Each number is 128 + 24 x the weight over its row's rms, rounded and kept within 0 to 255. Layers, rows and columns count from 0. Numbers have three digits each. The size before them is the row's rms in percent of the matrix's.

# q: layer 2 attention query, 128x128, rms 0.233, rows 0-63, columns 64-127
# k: layer 2 attention key, 128x128, rms 0.236, rows 0-63, columns 64-127
# v: layer 2 attention value, 128x128, rms 0.209, rows 0-35, columns 64-127
# o: layer 2 attention output (transposed), 128x128, rms 0.186, rows 0-35, columns 64-127
q0 079:119132190107165151112128109152113159129118126126124093106138112139136109112074117165132153075116091163123128079119118086114113095102137154101118114105150115121124112099112110116136146064146126
k0 070:116081104101110145125136145149097162096128109108124131121169146086173130129121172123099115137108097105116102160159087108149096139088160143133102124120102071084209139130107114155108103120127099
q1 091:134163163145167103126136109131110126146083094114120130115145125147103112159063136124148146151094130138125126165098134111140111113104114133100073111092135139094110085120115124138155121153106098
k1 069:146137133143157144154136140136142105118157108165085116134089090079121086146069110155131151155116139147160158142163131081157109114140131110123128097110131098121117161145143124095115113141118165
q2 117:133118166122181106119148103119071110133131128132118127149130096103173134125108139119128138081147135115124106100113135098148162138101181147116128132115169127136120074128099085155133143117118125
k2 103:131131100158106179094157106146163119140107124140134143160113118117097131146106091169141105132112156118139143168085131124151119114148105104128133104138117172138078100156121126145121106144160144
q3 107:101124180140144080115120114122109098144112137102114120153121114125171136150143078141127148106120140118166138092122143102165120153098113111131128141136132100162112112114123074131158165075145167
k3 073:140142164076093099142121141123171107127116134137142173154162178108122115134160139131134157130122077108150101125100137140096143146132119127137160117128126122155101141127109130097126158106137124
q4 093:130107147123133123116144152123085097102147139124100141109150134104131148122103079158116157099163116128141093083106137131192117134098142093100093113149129109112156066095142112153143134134147133
k4 108:145121149107097138147103134123121126179136145132123126092147111124157129110125164107081102159087111122152116156149099147083141145146154151111105100151146147098122147151113153094128164124132128
q5 126:122105116124129144136160093137189178176098137113149145108145132105092087121184156118122150141165127140111148134145125160090130148181101098141139139102125087119085160157095107132118072128139113
k5 107:122136157103073132117110105114152135149127093142127148091174100107117086144102157129125115083124137128157145161110079143128143116148149152153081093101103149112101148155100116134111137141117089
q6 100:137126120166131090136137108153165151140159169111152116141096131105126097099102147070140148130120125076129135157187123111082103124132143109177131104139145163126151152115151083121108096119130146
k6 102:112134136094129150145130115087136158097128147153137147117127124161096071125114194133122132109167102187120127155133139111125090128125095116133121149097112116101150150148183135131084171076133111
q7 092:140100193171122118081149074156114170111156137130091142124129139122133126138127128112126125136128146096126131141132118181114132117134102096142124122104151143118138127087089113168127117118132111
k7 109:099135116156122105072112176154157121140111113121143125127144113146126150144110114132124093178072097147121109092179147153138121119092113118109165097106126118101160156198141126135123107117138156
q8 108:122143130133175115135102069117112160140144098129164160160081096130129142117148120149115107084145135146080116112138124111120086097140135120133131167155122090112143105119138099147110128148177154
k8 124:133129134109125114128146130107097068115144130155103136120143100196114129134112086165173108164147110140145153166091135106146118153131131115091113139126078105128143137105104121116163152147116126
q9 108:122127165142112164104126139096121158103148138146131100149143106133129164157120134121132125141174154102150093147114064076111134172136145130108161163138138152110136126152169144102173074121122122
k9 103:099136127163105113133176094123134103124109147162129105152114118150126144114116135177160111181116107108131141135152121118125153100126137071154136104129139114113133109143158160149119086134109130
q10 095:121122151118143116088117112126088105093105095129095111060172108146110145059123086146152126107115085120138116121147108176176133149146127137144135113151119176126125138140146128125137127142130167
k10 099:130139096133107121103141095145123094140134124142129107129117139104150076144165139169146127177187100088116135142109111145131110134168096127128140151105139175172124152095128137137120099165133105
q11 103:132114113139152131114140185180115121128134143130139116117161108105094136131111137134095109152150107127144113169123097179101093129155147101150126120155107137114137109123143097119132156115131118
k11 121:090108136134114112095075085092133132167151125152134125116156075117099100137164157115151124135141094092104153097115105137114165128081170189142089117133141154137149172152115143123103150150109112
q12 106:133144162102140156110153117129115154144087142115152122109110102145118147111143110087126095137146127126116154149127123114152141101127091155112135113134077142094177129086091124102097154128072147
k12 119:071143173121126149127105157116175149142123144145189151146159128123136157083137095143107118112138125107107126143157116095100145144071166165099109123114146123129139153114121133119134117098118113
q13 096:133142167156086109126158140129127133111117127128114135151139165126124135146168148157133155093126161121123135146144195153065102140151098111130095145148138126133145138128152122115124088150113117
k13 112:135144192125100126104134136116105101095140126158094127162130122139113109061141086123102120169121132159135110156090125130132143109126139166129101148131140128138095139131098119129107186093108134
q14 113:126139130155135121124165184144105174126181140089134104169114132082143124060129127148112130142131135160107141120133152141126109140110093139116093116112109146095148091112111104110153145121103125
k14 115:093138194107128090125119140096135176135132112151112142119128114127084114122126147116146115123122149177127135103126097157124158131137126149149115091141125143162122145148114102133117122104166145
q15 100:159101143124133128135125072129091143138126158138101141109150090122142124096146177139140132107130176120165113122077126089144138142165112124115114095108128122158109138118156083112068107104120120
k15 111:139093154133077153173144116115155160120107119114102143119134092120140129126121108112146152160128152108166148085120123129139146117106136125102134119075152172173090141111150122123123143101105133
q16 106:069091134109122106183117093146125129113120139149115129132132094193129161108155156128139130117120150132119109166116134112119159146142118126101136119128174164147144144096105115148101115148129106
k16 116:089084141115152127122127155146129111124149135081105142130112111146130131076159132098072076130091142104174155115138154100164119100142122117143131138131123152113128155104155131102089136143142142
q17 105:117140126160122107096088104103155079146151105114108125124139107159196107140184088141146118119133122133130108138132115168145087116130169154136140097142111165126171136126121119123142102173134125
k17 111:117108113108102126130082130149158131111109126131116139153144151154121117133141096129131109192174128122166146092139143169103118175118129170140158147151127131113137104140175124149139127157085121
q18 111:164150146096115107135147089099122103173148140122157122130125137155119131154130118141144141154124112097123098191130125110129173126094121156130135139147114175132123143114092148106102114158136101
k18 116:151098102077132145149161160115132146125105170106129135122164137125162181090133144144154118140104110107117116121135122122116123144132104083139105135108146090111103087067140133106115152163114116
q19 103:140128108108139140103123111110111109118092127106141090110126105146063090157139145153144150161097137075140144116153116149088119118159192151141090118137165143117104128121087095104126086091145099
k19 102:098163098151110101113100106105106141131135135157114150148131152160105120105126093123083125119113141125105144102136084102137081083146092087140124094099157141105067117094187133136124169169102158
q20 102:137141164128168115099154095115132153161127142095136127128140137144204136107155168130117140103136101144131137120082140129139086149145102170120160182121151161170067122117155101118134101073146138
k20 105:124139145131146117151085137122146114127096144132071122143132120086194108117151145152127124163125107116162142083129109096152135127134158104128151137126151116137129114083119084097155124115148167
q21 103:124120137120132106138097122108134170138119087149069111154117110105176110108109105146132100128110140114090122131133128139119144085135086156131142161116126100124111170147113062134152118097110167
k21 113:120101095114109124155117165102083127140105152147110157155111097146111144165145137135114131107149105156156070121116121116161154112166078127129118119096158102130130152112109086172117124126113138
q22 101:148141081116081129151134143127122165124128167145145156151133147131154155152137099117151126120107117122135116148109086159134100161103114154098108093115138143116132152077215135144124118136130130
k22 105:145143110155148130084132164148124158080128142096105121123118097125146103088104131074149128119127112125137064118132118146106171144113124165143104134120117139107172079139165117128117109105154103
q23 095:110144149110098134100134103166142071123138123128094112149119154119061146116081140135091133109118134160135137125131125081116110147151117085095108156111098112110142136145117092136114106124170100
k23 102:155140118146155094126130162125146135159157108151094155123093140113134173097137126101164109136119119164137122163124146089112120132132142132161124080148126097119121166110128113162156122160127161
q24 101:137107116114119133150086131095130133138128138119116104112098139151145089123119159169162104163145099122086145152122144124159118123152141113141137105086090170172161142094119109111112125100102111
k24 106:127118159130103142138137148115145146130120152108133088175090100110130165154118143152087152136153167145170157117158135124122106167145100148164099116121145139141180147080102124151148111128123096
q25 097:093130134112138110149137116124140166120089132122113078107185136136136102107169112126130111129148103115110133118159112128159138139076108106106166109119134127131131128146170105130101166092130159
k25 103:168121128147132121090114169088119094086103104093121128140107156111139171123117163132118158098146068130147118121152144133147120089130125138088115105147164100146142133107137110139162101056132105
q26 099:138144146130118148122126143115110121139141053137153125108147118137120130123155128127096135071140132112109126158142161133114079149145114138137113136128126145178142155144111112158108109126117125
k26 104:116098127110144156107126177108089108155112117127086124135103120108158166151124112101121159121103092090120150080154133144134107104069125120141166150178139121184130175125149124150112152159154135
q27 105:153145131131133129175106139110125103182147148131122109145093117130095133142103157149152060119093126131154140143081121121093123116132143135092122131171141100137153126125099154114135139123138092
k27 121:125160147137191133122145133159146158136114120124155137100123103098143137110120124106153113122120153103194120124151160113079126133126126083140100140140088141109111127117158116195104150093143181
q28 094:166128122129129127122177105137149096161122082139119132120146113069129135121121124151149106092185131134123125115140112174095148101147138116106123085153115139127142146152139136129092145141162159
k28 098:142164072160180138132104109099123112146162091122122124150133151082071135150125116127128102165122131150113098094086082126156136125133125113146147107132129164143187152130151134143133136123158118
q29 091:129136115145124162095071128108151115084150114150157114134133159158112140104124150097174156185145105141131140084158089157134097120125179137107120114118112174132125146105109174126122150140146112
k29 092:110155120134140170126154103116161127113108142131118134086148122146165091160136105077096137140135113125113165124152094134093103091128162140163107108141090089110113130113124146096100115128119125
q30 104:125097125132145158092125120142122133129085115115165086090126138104146115160127149094124095115080092084053147144127138101132147110130159138144148155130171116122109109151114164104097136159079134
k30 107:142107125128151073138131120115123150127141162065134146121146151101122160117158132139088125121124084131128145127113152137128125168136120107114154136112205095139071115085153145134160098139104152
q31 106:168130082149142154106095146103156150110152132098091105122085100118112107101124179133120129099094111142127135126144080121137110145133111187133144134142111119127165116112149151156156130160154166
k31 109:118149111153149137145142173124127115107140127104181115128083142176110083172128128092183114148145147132116129134182111138141160145166159106127118127126134163134158093111153158153156154120151161
v0 079:119177129109140119143124098163145137114124165123108125137154150125119138150129109133145126147179086149169077131109160128154172147121096121105129145116214144137121146099115117142102159157093127
o0 097:150148133081150165168127174160125134096154112117132079135139134110119151150140122106112120098123128101131182130080142124105113173137139129142141156125104131159139151151166155116122127103136104
v1 074:132125125134115170122169134126116139115126107098118084145107116159128121096128156128158134088118120154116139141117157149109113157139188111116139156161095127111119129153099141127079082175141092
o1 094:164100140116141108124151094135119162095090139101151112103152125102104099142159139126130143164130110079165157126125113178160144104128158098163103116150145073133153120082125104125161163103128131
v2 090:095115146119180149165164148096167172144129120130083130103119095159115122133167079160149148103161121133106102122118111093130134143135113133083127107130122137143126119126120132107143143121130151
o2 105:085150141128137134131110160157121119088139106141120125123120163120187153126128131108120115123124178172159152122128101117143134111107122142175128166101109122137140132154133138154172142154140111
v3 079:149122058142124123108141109080109119143127120080116133135158107127158125098124118127136144113111106111113113134159110156130134146108130152134176156108170149090144141129147098131157097139101161
o3 090:101127153143102136152160159117150110089117124091135149149110119119133150169120113131163098138150120133192115121082137137115120136121118106100103080116117170126148114069106143134132139134139156
v4 075:123093126134176109120110108138094151155127119141135102124166129118133105147113058099126170115142111113130106158106160105136160115101135075156092138109138073179156147119119180139108087149134121
o4 098:174126124147116145106137147131122109155137113137146176103110127134120136130143127092133184112125124095127155110099101101122095126126139159132113154152122093075135113147107109091121175153139151
v5 078:131139112124104116099119141116156086154103131144121147105141145146113151146125136109150151131140114139185150143183104144134141151122102124120113146168124142139094164124132079173138107133142162
o5 089:136115116153118177115142106126154149080123125107099139090097122166125117130109144123104121141173161136145105111107170131147147109154136139155107080110096174112122131165130146142115151146125128
v6 078:133174118129109082124107168156152122107146095116101102088174169112130136148161119106168164140100131129138145168144136122112131111122118140126118089136125068116128138105132084091150131121118121
o6 090:108112121128161087108153110140147138122109175097132143163109109150117148136163135136097142101096109111131110107168127115141155139155145130116133099151099126144113116146117115138106124089127125
v7 085:096183111091108112176112113109129138100123126131130147137112114151083120062146112143099118112148131154129143130167154137154142114101140141119144104122066144146143126109125123148130121150105102
o7 102:127113144146100138124167100166149116121109147143131077101151173120132098121068152112138125134103157144133155082105111124083131170130121117126109123092150096127131111140163175142123126097146152
v8 099:141114173131076116152127108132159118179121060139131117138127157118143150097145157094155119114129131158127090078156131152106151130110152149139091132150129129189121143132155155142127116145113143
o8 099:042145088149132089091135123122126124118133126149133165146148167117105097157104094105111163136160167151125133160130117141116097133136119127112129101101120129119131157137112129158141132122116140
v9 083:134129126177124153145110143146099170158158063126130125148159133091101154121134129104110101103083143145156124151109132126072137161102098157100151133171136107130153137110143130119135110133146106
o9 091:149139092165140093111113125151147124107206175111120137124111103130142060105158122157144159134160097143094128133096112113137135114168136121122117153145133129141124127131103146147073108146094139
v10 083:091115128132127122122155111141151143177160117106143130159107123101099145100130134165151154147156139146141115090177105134087109142140146173122124172131134150113160113107097135127107123168143164
o10 086:099109113142104134145132115084148089086108105152143101107092130130078107149135164104142078136134104106104139111116150100121149159097113138117157111137108135154144148100091156139114156093098159
v11 082:132108125106132169150112120099129157132088076128104136164100120135147127133132164100161148058114161137168134098163150096156137169164122078111122147117087131150149071128134095142155122125148161
o11 103:126155122113089077117155144121135153076097105085154120106130121106149126131122079102114128142138114108147132145134129131106145097104092110139142082137093115112063101178109138133094154154105099
v12 079:107112113181130111104146174147165134095156090125097160133098123034106148120087132105087090136155150132132112143146143153113141107134111127130139112149164123113149151154100146116118103141125099
o12 094:153168098109116097118111146140106115144154082082162112123102112150106111125126121113144151119093070118139171090116115116139116155118120127125140138119076153130132101103160098129134154143173145
v13 082:121103114125105153145153137127099107122090131123191163148113114174137115084151090123139111111126176114142164105144114131111111117131157161111094148138122141128152137136134149158098130162170123
o13 101:133133159113168098141157103136158146135123164139098091147126165092131109145165124124137140152135157175120122108108171129144117090132116099124157115106115102166129115152121154128166172140091138
v14 091:152164135134139110104097109146126150134101098093166194109068122085121104150129130173071112122096126131138146146144158134115159121074108147141156129140101135127128134136129123131108131092144134
o14 095:074140132126092181139126103114138133106118144154125113099149137178128130136076110074143164088152115155116131112146119067124140118156128131091106147161161112160112134153114102188120124112111118
v15 090:129146124156122169118129114125123181098104141142098170113116118094105123129136165156164088094150176163131111166135100091124140129139128134144150061088149121122146100101131099111116131125114149
o15 113:097132104088079106131112130140090060150093103134168169118111173113166150149170143133102110115122122081153135123146120157156123129158132138147130127184147097138132139154178126126146100102128127
v16 094:090153174117104096161089079109149172105123146160158125131125148122104126136128138157154128127108161125143127092144117110135109152121149131111077138118121166163148177149129114129139123124076165
o16 101:126144141177127145135163121135097124218128122174119125119147115156171116146103135091117112148123131119101133116094143164127108116143127150124164177113141128131164132141111112135117097153130144
v17 096:168143135088094105101123131164128058171124111161104146141132093136151088142133107125154119164100094122155162132134152134134104057105120155132159144100143129141159177124114136119134158125132123
o17 100:178151110178128178128099144062105111130139126127104090184155139102156140126145117125129128104130133130107107137126097146135096176160130102128085104135149095109182155108089125160129127109147176
v18 081:109096158098143137102115124150145100133174090128090119132123103142129134126094138119120119166137109127132106141073134140127091158146140137138113107140134131153105122128136116101167093099094089
o18 097:143178121128111116121153101141152140104145126109177113177148132094081139165162146128158110127112147185150138134139125139147117131150169152167142125143140114121119128142111149124129129168120119
v19 092:119114134111149132120129171166133138172147159112163166125147165075087163171121119077126136113125105116166123141145122159110149092080154113152137115167165115146121119113143163107122126137087099
o19 104:131137096114117171142125121117110124145164159142134162152101140146120126131158127129128144162128148117158115082062120098118133141123131174099101173089125132149143128178118145130087134157124161
v20 076:127113123124107123142104102140129101144143138127103171126180131111079138139133146112116155121136152157145162142124150107098107138183134129166112159173122113137121150168116136081157093127129192
o20 093:138121106128157126101148158147111143090138093145137129089122154116147137144149087095148151158157145133113107113121158135177183124128103131113158117156108145108105111106131127144140162116118156
v21 079:176094141100126126126119103121115101159149107126137119140142135050108143164160083133137092128108114166113132135142187132109164161128147127133138148124131132106121159135083128144150132121105084
o21 095:130135103101125132152121140150123156103167186093157132113148150178141168124094107141186167145094149060157130146150112133118138137103125134111140074111151119143156116093125123161108160127133111
v22 087:106100136168114154090158106146115128159147131080089106113125101137129121156128144095168126078086134120144084132147143122131142070132169104143116161149094110066146148145129124116127099132138122
o22 094:136121154111160119127131119158111088135083134088139110135097132142115129097110123130183075152092089093148150125124152125140131155128162157137074097136103149130137107143109107146115125113121140
v23 071:115130090046155116149133135124144119064143078151084148177135124117131112094127142119167131100150162155085147109127137137115122125141169173118141145141146117131113108118154113143131127147131152
o23 082:129131085143104116094098098159119160128110127111156086134153140142145109155167138118109152121129146138190184126145127145121116162149154089131127090111083102161089143117136138135117143104175079
v24 089:151135122095157143174121118096094083119126095106107173104115137132130150156072153151097145123129116145179143127110154120154098106122105163136141101152098116124114102129133173116105096137131108
o24 097:136144131125113110169138127128157112127141120114128078128128135147128081094167137104130154142104120117114103131089111144140142151172132136146124159079128140118138161063120119133147131083102164
v25 086:170123183159143122107139091144109136080164141102082108100162153139159137099156118143095163119113199178107112129162135132152092124124104120104127121081095100130136118089129151135128172154137105
o25 094:120114088118109131112099165132129131150106103123114093135196130136095169150157107136179145120090072140139109120123129149134157103149116137151110133118100122110131152111121130081111123121150092
v26 082:147154119157146114090113105141114116128136150111088162134126108099172114079145125130153061101111125099121153124148126154127078116146106104170133116114125128174151154087112059144160145126113107
o26 097:134160092182096129129142140117129138137102113101148102154127152143166160171128163140096160136114066099114108104121146126128121143156185131147134126152144133112140126157176124147092143155135122
v27 082:116097134153111155071151163121126110123127151148182141122142115134143104178128117105116123099125096157117108157118070144096140145144098109100090149107165123148124127110112127131145068106141146
o27 094:140154141112145139181077112096170111152096146124112144120100131117123131103141083133090164115155121128145170142136178130121138131084152132171100154158134101144138179122133116175147166164107102
v28 090:129139166129102103119175141151120135149138145147138169097138110151108121110113176140164149114175145108176110126102101089125074163128119147116080148090108136096126114115105148110126129095116173
o28 099:128146096113120141114106130136114069155136096162149092114141148117080108148145091162115100129093085126131140131097132133136147116137096116162112079192130140121132165151106124160133141158112130
v29 089:107124080154123118145104173112126147065153108086117119122127127127095120091151141167069106113104153096123152131141142104153144131112089140109126116144076088103130110100170114129093116156110163
o29 092:155125151129118159107139157103163146143110184121140118121134096131143148113083138170118142151145106139102162113110104096132151111124139081109151130133116150125103132167141088090170125103140133
v30 082:142126083119123081149105139118155157109158133150177156183135124098077133111131086119142122143108121133121145147118100135107155128134109145114200113163105156136128182102114114143125149107122113
o30 088:117136125124117112136133142068112131130168123154137133095150102159156130096133126157129115084159155120148146115155112147144131144142139121132164201140088140110093134146112116144167107124142118
v31 088:098112142150142118121154143123114126139100156106120139107120120145112133156140099120153114126128116122122124133138107150119132158122098128100113106116140113165121216096168141132134166127144127
o31 098:112108124134120147150125113126120120133125135114090148169117149131154110113112086138113124115109096125123110134103129144124143080115146150109129173138127083145126124159135163086157153133158100
q32 091:137135087117124127118116146108135138136138119092187130117083106154174122096169092127141120156142101126123141159127112149149145118154119159151148146123117144147156154117123148120058126154123186
k32 078:129097139133126087109109100074162117132123121102138117084158131139130113123146098120109110141157124130127136159114121117116108159122143153138116131143066135122174144101106092136104155125109122
q33 124:096138157140116140155130122132126144152135155164095149131152143115090134169123168134120128084138131121144107105129139119094116130118147103068123118115139095125112128149130101140198116104139083
k33 054:127134156113127119163157164099134083115135111140169113112090149156144150130131141114119119163140105152125096143102158138123165112144114186152117093147167172155137149112104112140072057149118120
q34 063:121101130147150178118131074111156158130156069109123121097132142086120131158138140140126174146148189123125139094143123114116117131119129223121115127062144078144158120182125149134125129107132100
k34 077:148136098123100204129119103126083122149107136159154097145115140139110131127134116093141113153090152125089133125127162115173108125144123116087121108128126154139147079125131126106167158133131160
q35 109:102107131151146152138139099134151152123126124128107126100154144106105152184137147146118157119139164121151123098141142114097104126113138146072122118086109084118114130167124140128179114088121078
k35 095:131136136160120145130115133153121091121152081138129101132106182142138146186124113085149085164117150120149139110136180135130118136130097121088121080135154142131169090161135174083140127130131178
q36 105:107156123123112098168127150179110133131131180127114135147158127128109143118138119131106122095140130104141128122127142130115158128128137087064159111105109093118102120146099143111194142110099108
k36 099:147101138144178096112155133144106131135120154156143099127078116139101179106177132157115118160120146125076096148143157066115129115094098129092137115132155110155124160130144101128160116094140120
q37 050:098128136119125154096144092097132138107132100149139119112102115096116163169124183121102102130120128154116105108123099108127078110124106133147134138132141143108140121127145096115087074121137112
k37 090:090131099139108131150123140134166111162154071079086131112178117123133142103102125114120161154140090127155129133132108178145115117163128116186109116130121124125131124122111119176110130153149094
q38 094:129114119096088108170130152086120121146162072117099100090173105141127109135111098156089110140139154131133123160134126096132168091136069125121135147103101113117153150106098143116088166159140144
k38 082:138111114132092131132074091137126099147158140111092142098149103127128109127184138146108139131091141152136112140138160161147154169125167152137167128126163169093131102130120115176129124143143103
q39 096:145137151131110125106118138109121101141097086121116124156097107135153146092122101107119162160145143171122189092159147155150102159104140099186113110162145103144132116136081155100109104101164177
k39 079:147176130129080138144108130143111120155128119148140087107153124116123127148160087105139063113107147152118115098166114136120126115138132071118104109141139114134145156154111141168185172141166173
q40 093:147137157139129110123143129086135153117159070143128131108158128134129045134143153143143136105134131107151136162135138158134157113136107154131113137130164151146093175104125086170089110154132132
k40 083:130146103127150155095115147144117126155053137189113157187119129108107181165152113089135122097132130129094124172151171103127119111115115126108110143109135125128121100155169135148139172127108140
q41 086:132090143151095155113113100056123165144126083130115150156106115135145126095115122120159144073114126142115105111131112130121107116135150141133116134156161079162113140142126119122145181162132150
k41 079:123142117111166141149170140102109121144115144129130155104164150147107174149141123170091139125157113116132146172108127108124146150110070096091156112152147126131136082171138131138120129129086141
q42 091:149141155133122113122145116132152094111123136142071133115167107126124098158115131135102113099144120121126121096177123099134095129131162108120117126184143129101095154093120150084115158094132098
k42 076:103115147123127144148149160179156170145131137120135138151150108096166162123156099134144147132138098134118075152163126101116159157149129122111160150174172094126136116127136127105147098127164114
q43 093:117116121154149159124153145146140086128123170113160099117123143122124094120146094109153135119169127072111119112134115128124123101129118079120114104158143119114156160125124117122087093142186113
k43 081:135098145118078160134107168110137161130113130152120120123138165122111107167113149128171103085146123124149154152105123150117153126150124106124096166184149176150125162113129112095117099149117133
q44 087:128145131117128156123143124125135129123075097109145118157129145161144153135137087105103102126083112140128096146137133116118134149070174140149106142152154122163101151125089129135119112152103167
k44 084:146122153138132113163127136114136083106114156128117104116124164100139148117148142170172121138132140154107159067142115118145083160158127146119163073132128123105098155140122149101127113110135147
q45 100:121133110083121116121092142109091156191119114148153147130147110092149129145171114135124118133098121101122136135135100139108129149146108159145127110120156135156128156137149050140117082136135145
k45 082:110113133114074122113142103176135110116125085166112099099071142154124102126149097181123162156130134075147162102127118129133154074148164127128116114111134102168106146151120147076152131170108134
q46 093:152090108119156164096139135165098119158105131135090145136135150102120092131143128121110107109119148137151121174143101167144094129121134089183097133121119170171141086090093111104118106162129096
k46 082:137124078104108126139150125153124082131144133148091104126064129115122160128106146150129148159143098115160132113142181092144128156114142139133117099119145104140124113162141145123132119097143147
q47 090:145099153097141117118146129154124109101116120143137148168130088142132107131109120117154158103171096125119108162110156122129090137161125121116144139103163163110145125130142101170125128150139139
k47 090:148107136156159138132183141179106156125130112132159109135120134133104136134140129073137168132109146129094141139149173123124159158125090103113123089114117176115125110142139168113142113150140145
q48 092:126110160160097133119098115161122129126110144127136085119113141110156097151133120078063131120106122136133099147153115114114160098118144177119145114181157127125169118120131139111134207128164158
k48 080:130140105132131171130127151173122164127070124094151069103099125158164159103163082147122126096146097133152125148105143104139113103127129113132141148118153133136115101121109130132151118102115099
q49 087:117134121130150160132112102103134141150119128132118133097142120152123129152127128137143077122123097118112115082113147149146129126103156137098166089150144111145129150124157117124137156125124106
k49 078:143149117124114182128137106127145134126087156100127137153154116116165097106115145151126153124103132134140149175149144130144097178120129109166133118113102114073053142097108139148109128137096138
q50 093:111149156112098119113145122081115109166121138143148100180104102154104128087122141148138136126193118131125167115111112116144136121153152142141110123137148127151128135082126136127107093104145153
k50 085:116122134151130080132098122121113116130139095134083106168147147182160115127091093093142148120138138086136111156175162143136085123151091092124161121142109127170078118126115143151166141119174111
q51 101:159171132092110073122138115101100090096140087108130125150147122130088115142160098142140113137153143137115140110086114137132135134145096169157184164143100139077104124124122127116121113174111149
k51 092:115152147163145151132147118133148111131156080167123087147096154161135209125127109121131081157124140124082106103145141117144117125092107152096123127113171126164108140129130128096169130133169101
q52 092:148125084109085165128128106102162162144146129113110119124115108122135110145127116120115145068152137118123142133133134126147120129114127112086164115160133092150105163164152108138160142111134083
k52 081:120098140096170107108146154106162140177144094143130144129119112096105133172074143105142136145110147113150154124095120139115141131139088146138135159125093098086169120141123150136119121150096130
q53 085:122108152114098133132084104134125107086123156173094111140152125084137118106137103123136138121126124103098134136132137128140116120125119165168132165128134136115145166167122117118126139130118085
k53 082:103145097133085157101126094099153179127123110115093122135169163149119131147149139127112153099127112134155172112108137101133122151161149141149113135152130149129150150112139148144135108097141161
q54 100:122117099112135074118129180110106142169098104147182032085123125128110124160131127142131115152164104069133121161107103149140134159167130154157124127154140145125128141129109141149128104128141110
k54 089:117161179136128107166129099127086134150111102159104118110142141103118151146119158163133098131107153150141144171107160107160110127146085127132096105150109119112120145143146154102127136107076107
q55 092:134172115147165116115131144160129090126117154098168186098089115133176125112136116098102144144165096139144153096062100120148124157132144151138114113175134144114167121167093120150139102112110103
k55 078:098115134126102121101113132147125151173118143146150158103123160087127094155104176079112113158137142138114134120126151123133080154134111116148115126120145088121169138157144138137141095125144146
q56 087:116108126099174098089123123151128081092126175113132103130106129164119141134179152122119115127092105128173179132085144108098163137132111127144140116164127141121100117118129107164090163088132150
k56 071:110140118118161110116138143128129088156100128125140098145143158095148127071146146134178149133118163130163120119150137148160123146112136105137148115125161093147123108092115153124155101126096145
q57 087:163157147125080114137139147115137117095133126124122112124124153128092163180137120165109082120122106178110141113164097128114121120129200074102124129104122092157130093129102145169136125150148144
k57 083:106143122115172071136131200134156126114137104123136103127112179175121120126113146121096079164120147152120082158149134106066143153125114109124115119116122180140138120136112113153144111154110117
q58 088:122092164107111124143161096139119116137170090143082142182130120093118161118115106136133158101144155129161106121149156134094149120147105131146146162134130098158161129148106146138128147173104127
k58 083:152109114132119180120108135151114153134151105127144114145087151140107131126105131105117105108105145128128090132118093117104133122086121137092137076123135159152150081121153178107147085137131156
q59 095:120106162132130117138151123130154159088128118131153124108191123115160167127147148099140138134112121080115137132109130144145151116126142118145123117096177107135119125128161149127119111127122110
k59 082:133116135127109154141164104126156160108119177110124114131139129103119122080099153086095089099156100118130134136177087108099116140146129128180126168143102138112114109101103157134113139154141126
q60 094:079106163126124132095155124132121167082080117144173117139153133142107141171104124131123103114115145116168137108153149131139120119121142144108134144139104103098074121129169130140129130122120145
k60 083:093153149120083070138099158107168094139104118138092162113130105139151134099111093120115138092108086143115106145123084158147128180104171136168091132143116132128112144143107157138137137155082137
q61 088:095118117122132127163176139143136116143150101074180114124141157108112131146159106138126065162099136125109144155125144112091134143108087138153166115107112121161098128112083147150156106105094085
k61 084:134140133118178128137114108136148113127134117133109112117114116127142096093142094147114165147104143157091136099186123147074106088133167126136129140108127097095114158078099130135112121084102130
q62 093:112129081163170123100151120131090122141121132103137138083135147099155155093110147149145141117142110113183137077164160130156152134076132129154174131082137108089145118115126081087155126147115126
k62 087:140107137140086135113100114100146113108153141117121101118181147149151134122139078149136145118159132105074113115093097119123119159152138134163126181096115144117149166137134134176102144151155101
q63 090:119133119143126146130168127145091107128160118095131138104107101110148134112132157141119135105142146155129130146097152119129152127168111153104127104145177122067177140138126130151125128162098123
k63 087:121107103103115116173098094142141128204125102098111156144139132118118133122130157070135208171157130158136144159133100143155105124113114116122141128113117152133142121079131118142154131149174121
v32 139:108130178109106160160163101099166149136153163124120147146112089126134137075097128127114142104148098115089149122120171131122088144164118114130149155179146139134147095117129149097131068123140146
o32 114:156093142125148140128119161125148131151178093144123158141127148135124148155081082140129116108113118144167120117132148137103116117105146118101122175127132146097127096127153113177143129118102143
v33 130:108148134150117126134141115158154102152068145095118131100114132101179114127120153171149139124121162155151122114160123114145138140123046128122150178124060121125131129105131122121143151120136119
o33 124:082124133207136156106171160124154144141163113149156122114127142094115145143141123132092183147152182080121153126162100148152094121130139100108100154104121123147140093115120113134122102156114128
v34 149:108177160090179065159071169111094147124131126108123102089133157169121139109099081157137122128131160147136128127138137142119060114166110102155141144164127119182120103139078134128128131127117145
o34 127:178123116143131104135121127124115082125143103175116131144134091139131109126157130175130137145139109117121104161108101129132125116157109120122135163114161132108155151140120121147112155134131104
v35 132:161082157103150180138137135099115135120127109101131118128150097127126109135154121130123141119116145163174118130165117133133075114174147146141116133124133095169124110139108118114109142123111136
o35 112:149118135112133126138129162144119117145142140109171135146136163109153137129128125114098131157139102081133140153130152152157117131132148115154146171136132129084120133132115131137113160137135168